Part of a small language model's weights.
Architecture: RMSNorm before each block, no biases in attention or MLP, tied embeddings.
Training: 443M tokens, 14707 steps.
Each number is 128 + 32 x the weight over its row's rms, rounded and kept within 0 to 255. Layers, rows and columns count from 0. Numbers have three digits each. The size before them is the row's rms in percent of the matrix's.

# layer 4 MLP up, 1536x192, rms 0.147, rows 177-249, columns 0-95
096:174126166100161121094101095122140170129140087177192094181122151138112102100135120125079103183186130084066094155161153110196029109124092144120100109149167082093135137066119178162091128128104163134121164190153153137112126214151097145119117133109085146128134177172148117104099131130152087139
100:093118064078143118114136123094083129114158108120094121160184137054091145170198153163133102119079100101104090159108123184198131094112081138149169142103110184107170093134060171133195124168153091085070143122130120130086127145084169155111113128078094147162092083100115138144133121162177125122
107:108188094173162145101085143145040146050179151179132094149083120115149102138077095148129108169112183095094078111116136130170123141086132161134156127135151096071175162093146165093129125135165036114136152153165110121152128101122158134083150146140119137070142087189161121083156148155108136127
101:129118114060138158118126124113101092128125098162144062148084125109103124094131160120094178172097196076173129118124117113135148090094119180135111145118130103132093089162126125143134097177133112146121162070108184107117136118133100077075128103152124130076143132095132204093144070125084117157
104:130122127140136120143121120144094125065123116188123101175178142101098135143145105165103090127123121120103132142111180118146134095180074131154120113134179144075108130110039146126142131154140110159111114126119078124115145157106107117177098112147084172160097088148152198096153136197189138053
104:108136112191087141152121128119152156112123084140077077146123071106159099116126119126087181126132123169109143137067179159129146127152086089100095128102139140118139089167053123168200090137088076088139119148172093127145197128086157147166119158091131108137122106112113222163106116152102138128
099:125140146105211113112119151141123136153147117216161154156191121109155167182106058106117115153180184066123111128093106131150117149105092159135124116154128152079090112121167102073078094128098107184129132129124113122132118211143101144118146137174169147112151197132134101078157158115164125109
092:204073138120169182119157131163097114131141142139108105125140197103070153135133093093107164112126130096119106136121147147161084081143116139100118178125102126092146048129137136108089099155150143128121106136173113129176123111151134188102117143146086160088140130100159151130108117114183144166
113:148133142105149137136141105146115168088133135159166098133109111108118151103087108091144185111115136093120118145102146138159051166058052150097160103126155113159136052115119102147118112137133109114084107164132181125159172137113123183116123166097103115121094127118180163087203091105134160133
099:127078093104110200095128109206178102130107121136119129118179095101056089101137082106058149162168136099145150133135154091163149128166136081125140109172164120076087123168127202161118098115219145154115133111144105127174130133147098098095156133143061105150116135145192124139135099156131190122
119:105153113160159162100158157081160148160119109092151113148084183138138142144120115099105159161142162137168152091088097160206124113128047090145097094085145110127159088142143111082149054128173150106102131131137175117116091100144125139106131126087063149115069041117172101151107109107103115121
117:138119155124171155126063129122136187133112185178117169154181126179104091120117086172137114179130148078090105159116175203167126102170051095105143083099180182148132135077077149147077076127163059126115173146209157128123148136073125151172090150100111119130091120119132145112191120175135131092
082:159150165162157157119210098151168164152025141154137109189161154115099126144087067143148207144161124174142132154092148132148125095156078132122035092083155149135108132119099105096149091161129145104108147168139101127153120128175194152159131133136118095116095089099145150138125153162111076099
097:112154110138140088199164179103111128124144108143165075171138134144125118107095152093187177117090138069148111098103091090145071132099112138161099051113118085147116055120157097123121086107123121185106158150110182130107138094111156137080126224113122140178148058087081201132171054099163155153
103:121123164137094127119112094107151120080104047149120112148144110118090157145107156168132127147152106144169187124108119176182070144183160118178123118129135132055149140140069124127095177128119132129093101146154162136115164109089218155094050160100070148105061097125115111150166122141106176068
095:156171105122115158088166108118107139104070088112215089161073162166086146156145127111069138117145128183117183149131202104116127067122124108156191113114135116117125070204120123068131073156152155152090079127091176125139122172204146133123117121127129117106132046152110136145100108087034108161
105:145157211131126124183122094115069127086135149157141120168128161116158142104096081109108102110130125119156097143156117121172076123146100111183131127108136131080185088124124123087065168161123170113116113100167080129128090165152117138179116159114160107160066092088117184093126144081150143128
106:179138113060153183090143076165143136158106132092081150142141092100060107119149109101094133152116138161053087144070155204156177136154117061086185101101154158126111113122134184167179150125142042093112144079118120129124118179171172128095113114171084174072118126153103132139113109116097112107
096:148103140119217121089197107092111131105109129158114153149160135147129114163149112109081149123112156150114051167128115134136134151130084104146146081147161050132160124088139126137166087142100121160069139132130098126127132081065118133123141109090119041140140131168118163151114107117214128124
102:129165079094171193179149112149101101159151067129115114129199104131129108101107104079143172119139164158045097096073230143126069169186117098111113137155136091092155066152121144128144119120136152100046113101151111133119136153156125174110177169121069117112136123218127096138131095108056110070
115:114129143046153129082147121105163120123164103142162086119108138121111182150092133142095169178134169116170143207114176143185081148085102146191113127063160159129097029133123131082162105174135125119110115127149163114193113128175176219159071115149072114080112098113145179144127098126141158104
091:152143113129093110020155172102148123098109084126131107127194177242113089096089156137120133136198133160112162166157110143150085105146134134119115140127183149117079166136080151103142114179103152114122097092118088126156141174108172177154122109171157069107071104111114102210100147160112146109
099:190100123162125105096113154170066134130141083122147124141132115157122169154101091087106145093157164154097129064134154152183079167123110143110155144136164153132117112096149124072153120115182100119092132141136115112164109194104173204099114171125156084112092092138146127102119072107149134141
111:126107159172171153102119172118142197104084056204080126143196157138112149101115162082123120166133103166155136138103115233142094164166095101077159153114116169122116073067110082098127126137119115129115150164122151121141133092110120148137124146121157095165136123121144090092171143121143114107
106:123154100125115144134099142117070124140080153215204118172106166127145109155122124108174173104075120125131116091166136103106107147122119103146140144120104103083159092107104132125127136116160170116068102081127140121174138148159099122176147146115120153148142104124167129131132150146084175139
102:118164141158146165096189096114107117134092128174110089152170196099125148147104110162117129161091093165048171154117164169103095086114113161155097159064214184146150144114054157116129123198107095147120070147160116114120105139114122136175049136127114147114112139101090176144075192146146179101
094:140102143175088112126156087102135117067174146168108126129136106165120135135117122158035192164136107137133145120121117105164130096132041168077116152083119155149136150130120162074143129122133082118095115119216158113149148211055143186184129175104109079191061093119155162112172142108156107102
098:074135095162144123164091149194124153108139150151090160130124102147165094179090086149116127139172136151071138100151208212133123136215057117153160097153126145049123153125193181101133063118126169105113073129218158129158139117149139130141111162098096135117134080200118120134087137130181131116
107:083107108048113131143199079110125169132064163130125044150139122088120084121097124132170155139104112113182115134106101117159118124192094130111124096125122149145150073148148055098171091145157146112131142118129147116156115159127105163158157143174047108133154123170083166134159135103136159152
081:074109153122139154076208105118102173158177108121099081155130199071073165129122131037093166120123078096139152134125124118186118106114131179119125122093151199140122120095090161182176076178126132173156161162108128140118095144138164144059071163173096130096135101059083162091058066119131114188
092:143102073166194209128114125144126181166078133131076115157209161049109196153152118108107122100112115125092110120086142144149125086146066171149141130100125124140173130139108135117098081086103120135128158167158140116105111121117138157120094179123094110101139134141143102124127139098150132083
100:195098165133167090134065166141146162128067141112108120161116133140144095154115190113158143107072088111156131120105157155150152132156043127145105086111128145166124091162113107107083136124139084114125146143132124118128131132137160174129150155089171092126131134135215134131117125139139131143
103:166122141112135128187095092124068099117139088149160136141121136098132194026148147150157134088126122068089124124115105139162168147148139158157097089074132182138057126108134111167114099154119197111135086163115110117151151199166102174126095115147170130124099192111105115144133062174130096077
115:109138120132119157132144159096154115133158091114150155131191101136118143126121077150106177097043122107132101115126115117181065166065117161144131129086159142140080083163128132082106127129113141116128096138151189114152097180150177149147107163145105115080110121161092157125135093144150175091
122:129115111129161072158181063105099124104157151135104100149186105137156133123057149122089172127120136127112156119129149163180085095160115105130133162084185143106138126131062172149160110128122155107104150096147117124113175154125117129179135129115075093176111131160163207180106122072191179141
079:127098134097134130170155117107115217085080113120076132127078137082077165173135085112131107179102092166133105129065100185198108158117132117065138164064142169162128106059175110154145098122151079088125142151133120128186118125127101153076133130155116145161137149147153154089080089097163087134
112:123135105197184174143143185175143122153135124123102063140166117097141113118107116167116131168154149140131108120098162128130110062135115179153115062121163089159165121112111192122127103137166083170134145131204137122135115160109175125198113138103076125124124136160088187182183166154115170092
115:151119088126121177098119107183146122051127131148164117159161116132107109028095132045146128140160107154158115104105138115193153089092127151164184078117172122142126107089122142160136164167114168159126084115133124120177157144161114122130137145148082113135091172207189131129081105149097140058
105:116169091132159163161193114114148085103166125072099107153107128139137141106101124076134142107141157126089066132136115153142085160084107134131111090083171164134098133154150180165117142131075172151110190121191106134138172139093132205127129194108126125071132101121127132181154042129125149126
102:152103100119162071132166126130108091146148180175110100128163143113125128115173139160099096100124155116108128167106195096151124106130119157161128077117176161071112082143133182107097092125187143154133165136132128113212177171200131195160151139165061115151141156154145147138167106108184085149
104:179124074169123155119073163133127138094172126140104063161149197094064139132107103091133088165073139116085150112120161154135122135127047180138160111119118129085144104112125161083128108153152070151096102118126106123112132099067133158104055137152108166102134120105103110074165165131153127102
094:186079171091170173082103100132141108128164141126097144114144145123115178126126122145046160102091083074114139132130095120223113113098157147075114135100188076128156096136148149148052103091145156163142149184147094114155075167141087161127122132122146104118110162148164095107108154148175138150
109:165123166142120144071156137147147127142070110164116134120169134090164148115111116097119153160188113112137158139140105194183116057156085118115082138077187172106086140093129145121165085140140122146133151091210125126153157176140114159130067152098098163098115066213112153136084087131098084114
126:092108194138127126131147114142148116091138055132167114135111131147112159123086119103137140099164139139100168143121128133136122140148143114132081141105213153138096138106099137088153054148109155127101110119161097138137167182098162143088054110126106165108058105153136146152097114154143189090
098:106146146135128155129106094105094108134069078174183146181130135122087153097115066166108146121175173127077130110079146087097121129081123168119119123117179104095096069155077078106104092116075151166117109133123121125121094140123128115140121149112130150114135122104178112116185082079048090047
105:191110123163114108071152127133152165140117146109111114158166179153080153090068143097092198185082159095189134168122136116143119075120143146143075085018117147057107133114041139123123123136169173130143154135094142119106131091129127130155084165115142147122102113081131137102115128192143103107
105:170119127156115111161148143109088150151092152089128092131088136084124102113138144121145187106150142118102086139072131142151109126143099112141122123117137149122120077053159141159102071095187110090154145143164130115093165121172101166137139121113057133151123091136142151085133145141149056152
097:132100159142141134155178111126191138093143113129168132132094173186115152174124140127091149122096189083070096120135147101126114118096151160160114092168190094144195107142090169171078163157106124093132122185126137120120108153108132165167107128125092158089099155112160156104172129141171189128
100:146152132161131171166190117126131131170097135174166137137161133168122107081066132130182137091172126106077117118107133133125079086157111161117127168143177137130088048179173204157115144145132165080109135149126105143111097137163107181154137179145115127134082043092191148156140112104125118106
099:104127121089059141151114159103102144079179047129133124118129173174076112145117149118146175102114154113159156137138129191217117113127102159097133148063151193103127064138120154135145131194123113084088082147163129125176137124118102147142117161151132184118103084082082146158079060157081129126
108:182106073173129095112197087121179142136108122123115165137140108085134139127055086117142122130172226121143137142063217132126175128129145106172146117096166076093144090172115140108147141112144060156110146136138154125105147104100135117074148160177092205116097127114164088119095149147095091106
111:112186111181125115119089077100118184112080124099113105134146196120147185102092111123185112170114157091079135134112106178123095101118135143113148047118162176150114135060090107115144072174119098103138082116151098134128125141131130135130131119118191175092104137093139153127160167149108110140
115:173135191079188111113083084111151187128161115129124140131179106091086138102174091151087122151103103094120121149106126110145081164086136150114095072131120157119113113099104117110064091170158139090145114179124112118113088140139133151137139134148143205152050124170138108060192137132166158079
108:158095106103168141158096141102167143080120117123107116128173091076047158184160044161119105130109153178118094120054190146194117119129098133068157140131141112157128069165131192077121110115152136091062111142171102116155140099156180192148154132144065167099053063129144131102094144085091134104
126:144086113118115105171129116138169139113109147143158099125146134169139148180093109089147111161149193108093089117068163111152151158097065138076200172132169176118122086123099123122140168114100109102124159127164151110184135143149111228162157121165123126146159101150194112099125131194158119118
108:122161090131138159136165123093134085144122161131131108185135114138030134107089119118133143159142120148067106114120142111113096080138138203176121132080118137150128069141106173167088133092139174167044077130169155127115145172128075139111063141126044132105114121096160152150147105088105169046
092:120109160093169140117100122165059129108176129171130117170148138144091153100128080133067161114110150130097045155145149133145113102148154178070120141095196124138092113195112178111133133141163087134118038124119110123168170136105106179136102151150155119135099044130124105131178148195113171058
100:101167131180093132101148107094091161112025089100127130158153163119095165109114108137144108148168178128121122131145097182140117148158124167103120098111185135187092148115128088122195062154121084117134167125139123122114106091094144113124071153127098087134122137099101139137114099125095086100
104:145116170094149084122107129183114192115196102121165132148096152151099150145121079081062210116105103098130116106124141131170106143089119130163153092117145114079142082059127121127116100174151153150116115159122107125148119138104115137110098181127216149100110213119112099078150119134133142147
102:165068110155083136003117068132133149106096127156106043128156150144123142117110112100083146147083105075137175118134152096146145117099146136192131123154120109125117115143088114076089134152111137149107098095153092134157123123107170102167129162070159121167064121146134190123183148123195218091
102:144164100107088154099134133153108112147132108158125095134161152105090174116122056099121132126099129156089135186054198120119141100148143147109148200076120158079104081158090204112140120134142119168111075150101101118173133166120114173094134137196094084094122130089186137123125168152148164087
103:154172194177145121145122141128084187112081172176147157173165148188127137112074097126097129119146162126088113161126162155129103067101083182120135134107221087123152145141136151117148113126111063134093092121160164129135140189112153158175107204127150092095117167078126168165152083150126129064
093:142165129146148181116094134123164197132094109128162102161173213163100177122143122098170133104125159066103129138073140162150094141113108199172163157131176088083136094169094137163108095145105181094129145136124103116098108127153148147119141166148163157122111117129199129165102085115128154061
093:159069092190132179129111160134171111134088043135120105129153150112103121070161098114083167163187107161134106114171175149176097141120143158144108103111141133113145123176122134148068045121116158142137157140144147130125137140111140135118121215109171110132148141144110091142045069112130114142
094:147130145110114106159120157175126162098145074101147143142089169123137109114133044106186177153097163075137097138115097126151103158085079095087158074107131107148107128146160094110110083095082154131109141177162141134177178091129087198116120145085170143119094101120148200113188096119179131104
093:163128082085138109105120142143155189109111088108124163150123186091084143100122141084096185128210160150133037162126189135176158120136065117119180118142104136129084112112135169127211098160145072098125157127126156138167126221176107179129134180175148062144106094150170114109132047162141125125
098:101166114126128077093201110185156182054147167106123137122129112118171083155144120065134159088112147113106145113116112085185135140124091101069127103130125118121153102120121135138156090132197179137086147128167090124149090074092141150110114165124079148091096100168120122146129150084159064129
101:124093129134153109128106087095126094142038126127100124165090133122063191140140084177168142128098132133080058177072188173146115080141144153137129150103117090138125084158027169126166204098110099089117142172191145113124155151178159116129094099099105140118075140131150122145168133154098106051
093:181120149085150156124185151169115156117118137138148120167139174150141128103105087076084163108177139149093129112113193140180128102181099127131152128099168078147128129101113124139140074146168144136096143183148099114125115133117132138126137147119133102105143071160133105156088083157127122103
107:084129138136135166132105158086124170123109124110148077131179172133124165137112150191117129230138126089127101139151115149138115097107102127107085119115127125121137114140109155142116119185117137077128163180141136117152078192171164137195145147113142116193162088098112170156105131076146111075
106:162173113151164177079114113115127166066132189195108135150183146094167078127123107123097182123149177106127128182099111112168138148113118050113078091097169085143141086070122126154210112128126152164098120134147093130193157084166118110106139210114121146157124137188119097126114167175133170081
087:160123170162138180085114102191194130119128102146160133117179120144115184091135115090108172157161194045135097144127138109168080181099144139118149098184208101094095114118095185113138158127110126130138146135183079141140133119183116134119078150098187088100103065152122169146208107153133118126
105:176085117135213116144112089112126161098122113136147088160116184143106134162124135126106153129120116131121055178112146137153072141130078111095118139091164092126180121074104156096128129129175069145108161161141129117115160180129101204168113136099120146100115091151097103121083124148167092110
# layer 4 MLP down (transposed), 1536x192, rms 0.128, rows 177-248, columns 0-95
117:134145110159093193210228152123074156099118140097117160111166099181133167145113128114168148073116108193110157098116104135103154063142130084169162115127140142076157162073147146122176132096136078062193130091139109159123105131082151115132133132128151116105131143163120166108147160110142153191
100:137139153105200143120152140141123154152112056115126131075116119099129096124128120147080111149128156131122100162173215077114118106129116128121127145159119077104161180206114152033154100175143152145115136147106114111133094158164096162154146164142091199189083105131118115177123096112080147103
102:100106102154142140143137100080148152134185065124062145154113125147148108115152168180138176132112155050093094172061130133112084191114142128098136120102220130085143163139156143104104062118117123162102121164166117116149137086135085069094118182124104135164183160124145119116109139057118120067
099:068149090150089188139146082096083128116154158154139131127165123132165115114134116090113128214087099123123116101118177076152118119131125160118115157101131086170072096124183118113127113133090110114145147162181159135130139134102127059159130087132173139113094149104140164047103136159039119144
100:150130159171137106094166059153164130113138140137154132207144162112083166130134133136192150146158193135078104131064146144128124144140137140116151098143158149095056119156083132102203181134137201140127107134075119106123188153141124113145136113155081180139083144176085129135104104176162094067
087:131138120096142099142172108158089080209156185112117114178143132114113124115081118132181132083130082128104104063164122136068140092117170164152102148161126191140082130110136145120121121074067139127170107156083099132115123140101075074087115142143090102129143088189149068117132140109122139109
098:097115154100171139167146151126117069147171107136111149169126126114089121093105152105139090161149096069089114186129108062128114043138096149188098116112186104195072157100128099125104121136139163149138140129121128124109091129111098130140181098107140211084151139159075112134133138143102099173
092:079144164142133136123242119153157120103126107118160112000149126140146180162112100104115130141060134120159129145142125119080121100118076119096133155149117107169145129118139133086159176159127106103074116151174137171167099126124123127118100122105102190111162085146111149162134163134162146153
118:178059148111159157106121135119106170085100098138151127105155151159140084117097070120156169112067109123154129111165113132133152157067162089142151106118088171119132112105108084165067155097166189142139112181111068052164128110085128147096103082132114124169117117088126113086100165099171091093
087:155136146103161106126149123136135115058106109082098113073110214129111164206099150123168095111056138145124111073128122143094125157125189108170140106112093144179161158079179150141121198124109146079086082065109120119138159113153142098112105052114119106137083131123128134126140173173144140064
121:144131126075072155119151132149094153126106161059136123152093138140137161145086115176066064150156063198146107189116183123120134129096099118105141107130084104105064193074125135136177148137125146161109132136151189139129129155068091153100086142112148134151096143165155051162096151100142112130
123:092073166128102155136143147102160116149061088121195066171147092089171104186182135110182109098110135101114137160107112170119194124125105117133090143082154171139133186130138078082170117156106130115137115136137159116161094077089098137105157134160071209136176128126149064153176089134139106121
130:183175167107147111141154109083175116138102077187103110110166160139104188112058105136110156085140088165101076179089133058096158096161090181126151133163120099163105133146130163086103121078083093181182124111073124146112121156143096130119117123175090124076172170158119203113160172157186189104
088:126126107097162211095151118123149147127122116146069202156182095126076126127187160170106124139110075124121068110132115115134177145096159131064135081132087151109108179126189203141074121119095092062130108174130116137153155162108056082174115155111199117141145154122144130146168141121098136099
101:135182134188143094088082151115133156098116154157133067185126113140175126159095135146087118117130196108186164097142097086047081067104161167135127140166047105105113118130120080127095101120108107138096113147157120130094129098065095181159113176120056098147148138136107119131079145142123085087
085:091098159153093196156069122129102110160144116169153094117128147084180089109109101143096150121142155074096115106109112182142154107126125131163089182129137139161085139106124100116115147104137115149188133117188130163080137146072123056115120112076172034166126175156192145071118164140136164165
129:097123185158081127212120143089063136087108144076094146153084156212111095075105043121158116146072138175148116100157151109131088074147114163187139130125129167152200139108144114102122115184111109129109099064168133117125133133125141099139180109120137175126085133121081182144135132088142134124
087:115110085151113082192153162150084126185131170181111109030083124144112141110131128171102142142138161169182131100147168117134115130176117106101126084125061075115139172078119133071160156103088128118166141155093100123137120113133181159140182164138158120110137137154098123112091110113188118131
087:135188151110111166115087101094069147127109215073173128094127129096131170084132077154184136128087160128157129128138063104106133081128142181132116121158177133074128157136150128169138117042088123122163037130147172150179173113115113133102187125081113129119100113132106124136081132124182149139
090:177090120094145152128192143106111136161103092178143109120167087077115101159095109162066170173114092104158140119111188138174116122141176122175103160149128098122165164157152139054143170169113096153198171165163118135109149112134124155109142140120186163164084167180119173093103139143139082156
111:132181115114128104079132150106113133123181119149103150094063139141124080092172137142094127199140121128136128151107119142145088144153106115090099154117188121087101051132172082099205145144110148150136170111148143127118145099143203119121126158114149142060087144116168083154129104183115121163
091:131082078053136186109136153146171129101173183126115118106107123111104148168146135185140133123121093130216162135162141110106119148069082114128214130144126133121147126101139164105158146166160100044154110126137149125154125141147091131122116068086088088140130160108108094065129204120133096153
121:137087112214115117157174070173120145092102118121155155136145086138138179076109149097115171086169158168126151102144166135100183166152180139124055113146143112111116155136140135094141096090084098076134145138150117135104179132084155132094114187138153141103135151139120135119128150111221135126
110:136151115138143167153166149141111121118169077147081138101165128164198158113107169137120134137120103188111144075184131096138139177093163152074136122101145144077172188070119135116150165103098150103066124127071127124173108132161171124122109144088168157147103113135080134112105075161145159175
095:099132043154120133168111129108194158098121099066076164129110140112113123116233099155137184129116163197124115130074094132074170169101144121078121084050133136089159066088090143161088112084138092098152143182142111141112111117131145144160117157099129085124160127112153189117123194116112101067
093:087173125063091135145147081131085146070125108087119076148113136135128170097112123157129127071132066142110114105128139074188160064141120145114101129107123141168139132189105108178114136084112130134107123139115133134171097147141102161105145106164119096084131114146163186075084104102140144111
092:082110143111179136139133083150179113197047161109101159137106118118140094140092126190167133170185168153125101106155139154164116126159108201142110111186144109102142124114106133122081165097078081113113112193100074129069128160130127116112183133119169173155163157174143089158142058120112186187
091:148157104146114105111095067065134161103094110070142147101115123137119134120114172173117125134098161115132104098119089106130168157126120135157160150090138138091233084190126154173173116069107112170142170116097184132126145162207104140116051118131134135103160156067149127132103193093128121145
101:129110152131143132114147094139133132138098161140113140197162097119134135144115099161092134118147095052163108105098104167113128112120157142071109149064133103194155074099143067117152102072138162104148221116119112146076105105086077149143224112116173149144150153137130102197138135115134106176
067:138110108090158127184143132151156135193149146133163117088154119133144163159151132199074135120085156128165099168099199086141161081127145125235175133138160093121088147102099155146102118155136135100158128166144177117116137080151137162092125111132127204210141145132201103067108163102113063112
087:134129127163161135129112125129078192084160168089124195124069122097137093164174112104150114190137100162113126142114123137146137076136053136158175114087140065126134140068102115168104134024148169123165152127205081134062086101132131156120175152097128069091144155160124139109162141114164115181
091:073153106198094082181129160103062178146141117116108165123104120125136080104119089142045117085119102176170122133151127140088160117097175139106105074175171113158098145108110116158131079123135048137150148152121137131128119095127148103094093159126113110050094135122081126146100102152090107172
091:139110152121173094172087114127163150203108134122115106122135113136071153133137134060140103139117150057147098117087140141115193182155200105078113174135099153095133097096106108125158103157140166109113114148152061129080171061113086116105045156141161143178140135128109093142084100109122101129
100:135074125156082067144152147108186148144083124155130197128118153120137136091093129184142092091165123140167134099156129173151106164173143170109154099156166128125226138092137103138179107167125147148125168143104066131129133075110168111115144149141118194096107120187111111096103121182134128125
134:113176156123120122189093100123133113148118098120093139178164090130162110110088173169116159080153100124109178069176124133141107113177141095122148133098111152143172156159115121092165145190150125125137145085193167131095103160090103182089106102143138120215081110128111175139136143091094149151
087:107121082115147146121125177095135059137091109136063139121125122158070175082108126149107115105177128134107173103151150071191179130135168133105150117118122149167125121153097174099132185171111148143151139139091145108146110172157189118165100114134110112159072116102068144088078144138114109113
101:053220125096100085151107090113136152150153137162162108158135143147116107137160165117096149136189056145146116127154131147167213177082136108127176173134178164067153095170059102119142128073096114127104113098163141154149091176104079125121137098094114076154170081071150085154150137104095163148
114:083171144146183115145134163187151119195114176120126088140136160106066074135109141131145162064114148129190115139118120153094124114103212129145106139092144156148149150164167168055116157142161224147113152099105121092177183126169149183105177055119135202042125154155112166116125134108127103074
102:094149122071158083172174107144070026134149157133062187173128152153088155094085093145131158160159076118077138144078091161108125151099158174110137114158098089140081131084170126147084153137119083140107158204110110140144154108127130101135096144136177127089179126153161081081156089122143138186
103:077135137145060170105119090100125156117142124138105110120166123138143114052160187137166151141101119131145146082153098120060112088090154178117115114113071109198150090078160116174056141096130149188136112092067170124112172136106132118109098093114117113131118198155073090137151094126103157127
104:096110078138086120146142164126096178112130121133154163102116056131141112133129097149136146158068066108093119135150119119112109144135149114104126133086053121125125073153108131135070177117131148124127105126161103128059082147127112111120149152109154101106163176093130126087173089161066111145
095:091179098161093111137125099153119166134095166123100130157090138117147124113122162132090103129172074157080125135120104149074108135166104123117144140158076148191034183121119163152180174061142074118147089129100164136161147109138097056102102150113143100094181160132155147177152060105135091164
095:147141135170133108084138150116116150122119172147161154100148098136098116169120099092167150128040146134195105112118138160059130067173111089151174153109109116131111160115131070104145172108152104081166125155169132128030171098151157158198155141132165073138131162102142146130134159158097085123
150:179177126166119130138123175171086024063061138166131147075168138124052111196152109141180151143171089167099094175126151104128183111124170089164161134144184115089131122179139127122136140114116107125118157108117078127130111118156122105165136109129156168140102154072130186152149159068087133115
095:135125151228192165158164126138159070106122151147078094116140130154138174133098130133113108134085139118126105107118128126128142155119156175061146185120124129101122102157137187091174156083122157124153163096103101145179089148101144098138108144127145075105123165095098112090173109147140148151
119:148137091145154142189189089116122173132132114126074130132123151101128169070159117088139194155123150170101121186064199132132160131146127113170123108125127052091148110143113143111138156167165091165139143165100096128141130106144157070125176117177138148118126087164137100122076169180209115113
101:168126154150112066105115136137105132110137105175094114113117111076156114164136127113152122127093167094172102109154108127091073152157114168149085195124121079075113108116165066167132186108099095144118133120096090128153134106158112161118074096150129145081156164163084157154103141115178136100
091:126177137161111134113177088101102109121107136143103091070149121162140144154154154136144140107144124158136209137113144140120116106099145133124093098075058128095006120134116169112126157130149128139095144147028078137139143085097148089145128093107113080059109100142118118151109079124097128135
093:143165195137119116119179167168152128167143210105161150156104128138125108114104119206131187152139122113112080123145087119155115103109096105174133117155152155127100156144157135121134124130077113154099101118162126152166132057125143137122113115147140098129121158111103200140126150154164142159
083:097118159095145092112141147094065106180154142110121108097132085119121106107146085139130148099124163144145130147146098139101107172113115124231139138196169081127188127112157099187200188119154164099170168111136165137160121104146121107139117157087133150159134176089144113097195141173080077066
098:114121069092122126081113120150122079094129108172168080122057137164099160122109112170099096132132133067130149068132149121135067111094136154153100134184140126121080169096102183160111159157095093129106117145135105121096108107113126091124133149159081128132095140126055165072120168182133159142
099:068135135117076094131151125099130112130142095145115167109169066048097148193130118137055104065123117177128139163096172097143146186085180099163147168145125128197094168134088120151133213112093111071103152184153078130208086119181108144146142128115132137085151152062128119143168139148135102129
109:111120097083156129104141118090123145124169114150141117138138132101104149102107165113126174090129111122086179058114083102065117184069154155137051173098145159112101104150205146173136094166132073133121183159119149135145163096111136158090125121127130181158155225114148095116107136157150163195
105:161140156109103070132202169180096076153095139141144109095122153108197106074148148121132142205124153081167061144104089111103138084157125138131167112126106127158123214117145042120122161128140141155085089129111129138187095146113130122117130188106190161158226194128154163127135150124074117179
125:138134126025145123118117157152150138164157137117131127173131100119164107156143131102173090147131107123127095156079153098162188155124078148111127109138229192114141106144086090141114192126099097113125143104155144115162123139142126126182130093164106098103132159183142109124102112144142110141
111:110057131123144175090090139123097082156162073167115080043130140162143137086107124157085084169116134155071208189114114145123142139096126125095132127188116121138113201091110098133166147115124097120175082137134172121128097140148191117123108112111124040148052182136181138091217104124134148186
135:135094151092146105100141099186123084188142162157124081142160141067110152169141111117111128112140135082108087192094115145127127154128168128133120141133150120118066075183102126086154177109140128152164079132166081112188149141148082220093103160152128150170158080116136173132167183193090093120
098:127139071134016100151076164144075124083133120120128134130127122207076106164112077083100105129106123104112132171153139139097167096114077125131169185140144119197113100160107143126136152130069158113111103113106145136123128115108103117070081152132085114165129109120136143128103098086098144156
105:071144078093121118110080045123139103185126110106110115156091111071101131127198147111125143119079074126123179113110095150034164108098197134102098126166133154132087139082122150154100153108097135154106073137173156125132105138075114158091148168099154101179120128145111112150126114082136177219
094:112128108069087151211108076085137116075077116154142136118160153241163117135089092144090131119148113177167090115130081098144090153142119124104161115048115083081102154155121142125117117160186138144139170167100130133118183118104143147110133141101137093135112087134183075128112109121109138113
105:054147136097104127111127178122077160080110167133182170086092129168097146092032125181138145113129147141111115141117136102117151099094142147150158108149178113133071108155122140090130137195089131149162091069142089128160186108141137125141182127162132183092107122154177147142130170162139061083
097:179175117099164144119131132097143122123122177143115157129158141017125084147154102167090089118118134142105092106059149174155190145130108172150184115173094153132099085067140117140116099076135181085157095126116119143104069095057128114133093138147101157096147118092135129095134094138133113204
098:167123147083158127106114120123128132147092155135165180194113151069091119167162101148117075120072140140155125178114197204210175123096125132077147069081119099138124132101123122151165108096186101124139127159181086104059107129122119072126131102156107107113129099103110137106153082162121084079
082:124172118139162114158102122074060127115144201137095159131146113193123098112101115186145208115156138144073118102102156151161089113124183090141072170118092133144074130146175155160100089185133135113170121117077100143164150078102146106157118147154121148117162149158128130144143146113169106032
091:085135130203147137142140149120163102116134133072191114060100131151147154127146142201108091158200108170155136084105124123123133112129110157124080192140114075110194111119063121180126130112071181152142163142111133130102103119146196098136159140125114093184131190150170116085120141145112118165
088:154156132139158181126100104178113103154169138187142139154096141176094111102093162155149158156110122152140135150117094143142090085118123156130129151097101140118111182163091137102113125141113106135150116155104156150138129179148151132147138127146135166205027102121060136116184193096109144082
092:164119125120142189088105088089121087186155119157141160138152083147100099069126153132130080103109107132135133175172157171201139141134220170127119123096173127102076158185106100129141146131147118123215119168144173132133164078189082139114179111116139083156138109123141111092105069168094127094
101:107072101132136112142125144136152086130118117093171134190073132111102123100104076102136135145098124175120180137128176164182147143115132116145065161123193132161139103094162118152132095158141190139158134148165152143146141088102184086139113120156123121166107121131182103089114141165050105121
107:192124144155153096149149117143153139162145127136098136119163106122107188134043113095115129085171101128121067142152146083165129136179109147132099103132137104138113112141146148118142120100178155116184079130184101121104119118114136126152101179146090104109140112140112117118105118128096128149
106:145150196152144086124140137121097108103146124144107122139128155088145111154121119135153165123084141100122114119146209130091110097203138200134154084106118079101113093124166114103139159109085158108145117112169144120140085177111057097058130124112155177185115128134089129111094146143164138108
103:130175194071118189113091149126134089126116126119090113153085149136110094106159097116078102089118132164131162057112185161128097126162153115178188151114070117144132212096158100137178120100111130125106136086058069146072134104090144125095049155135097094164154067154112149147139192150134129141
074:102156107098136155123186086106110146116176076139120114013084139119122128153134172145108101091148110149065125138068126170100125103116099124159123168056152073147117103081144133115145140132103085137089154120077127123138091061128180118075112063122154131093133088110140110081115154133131131172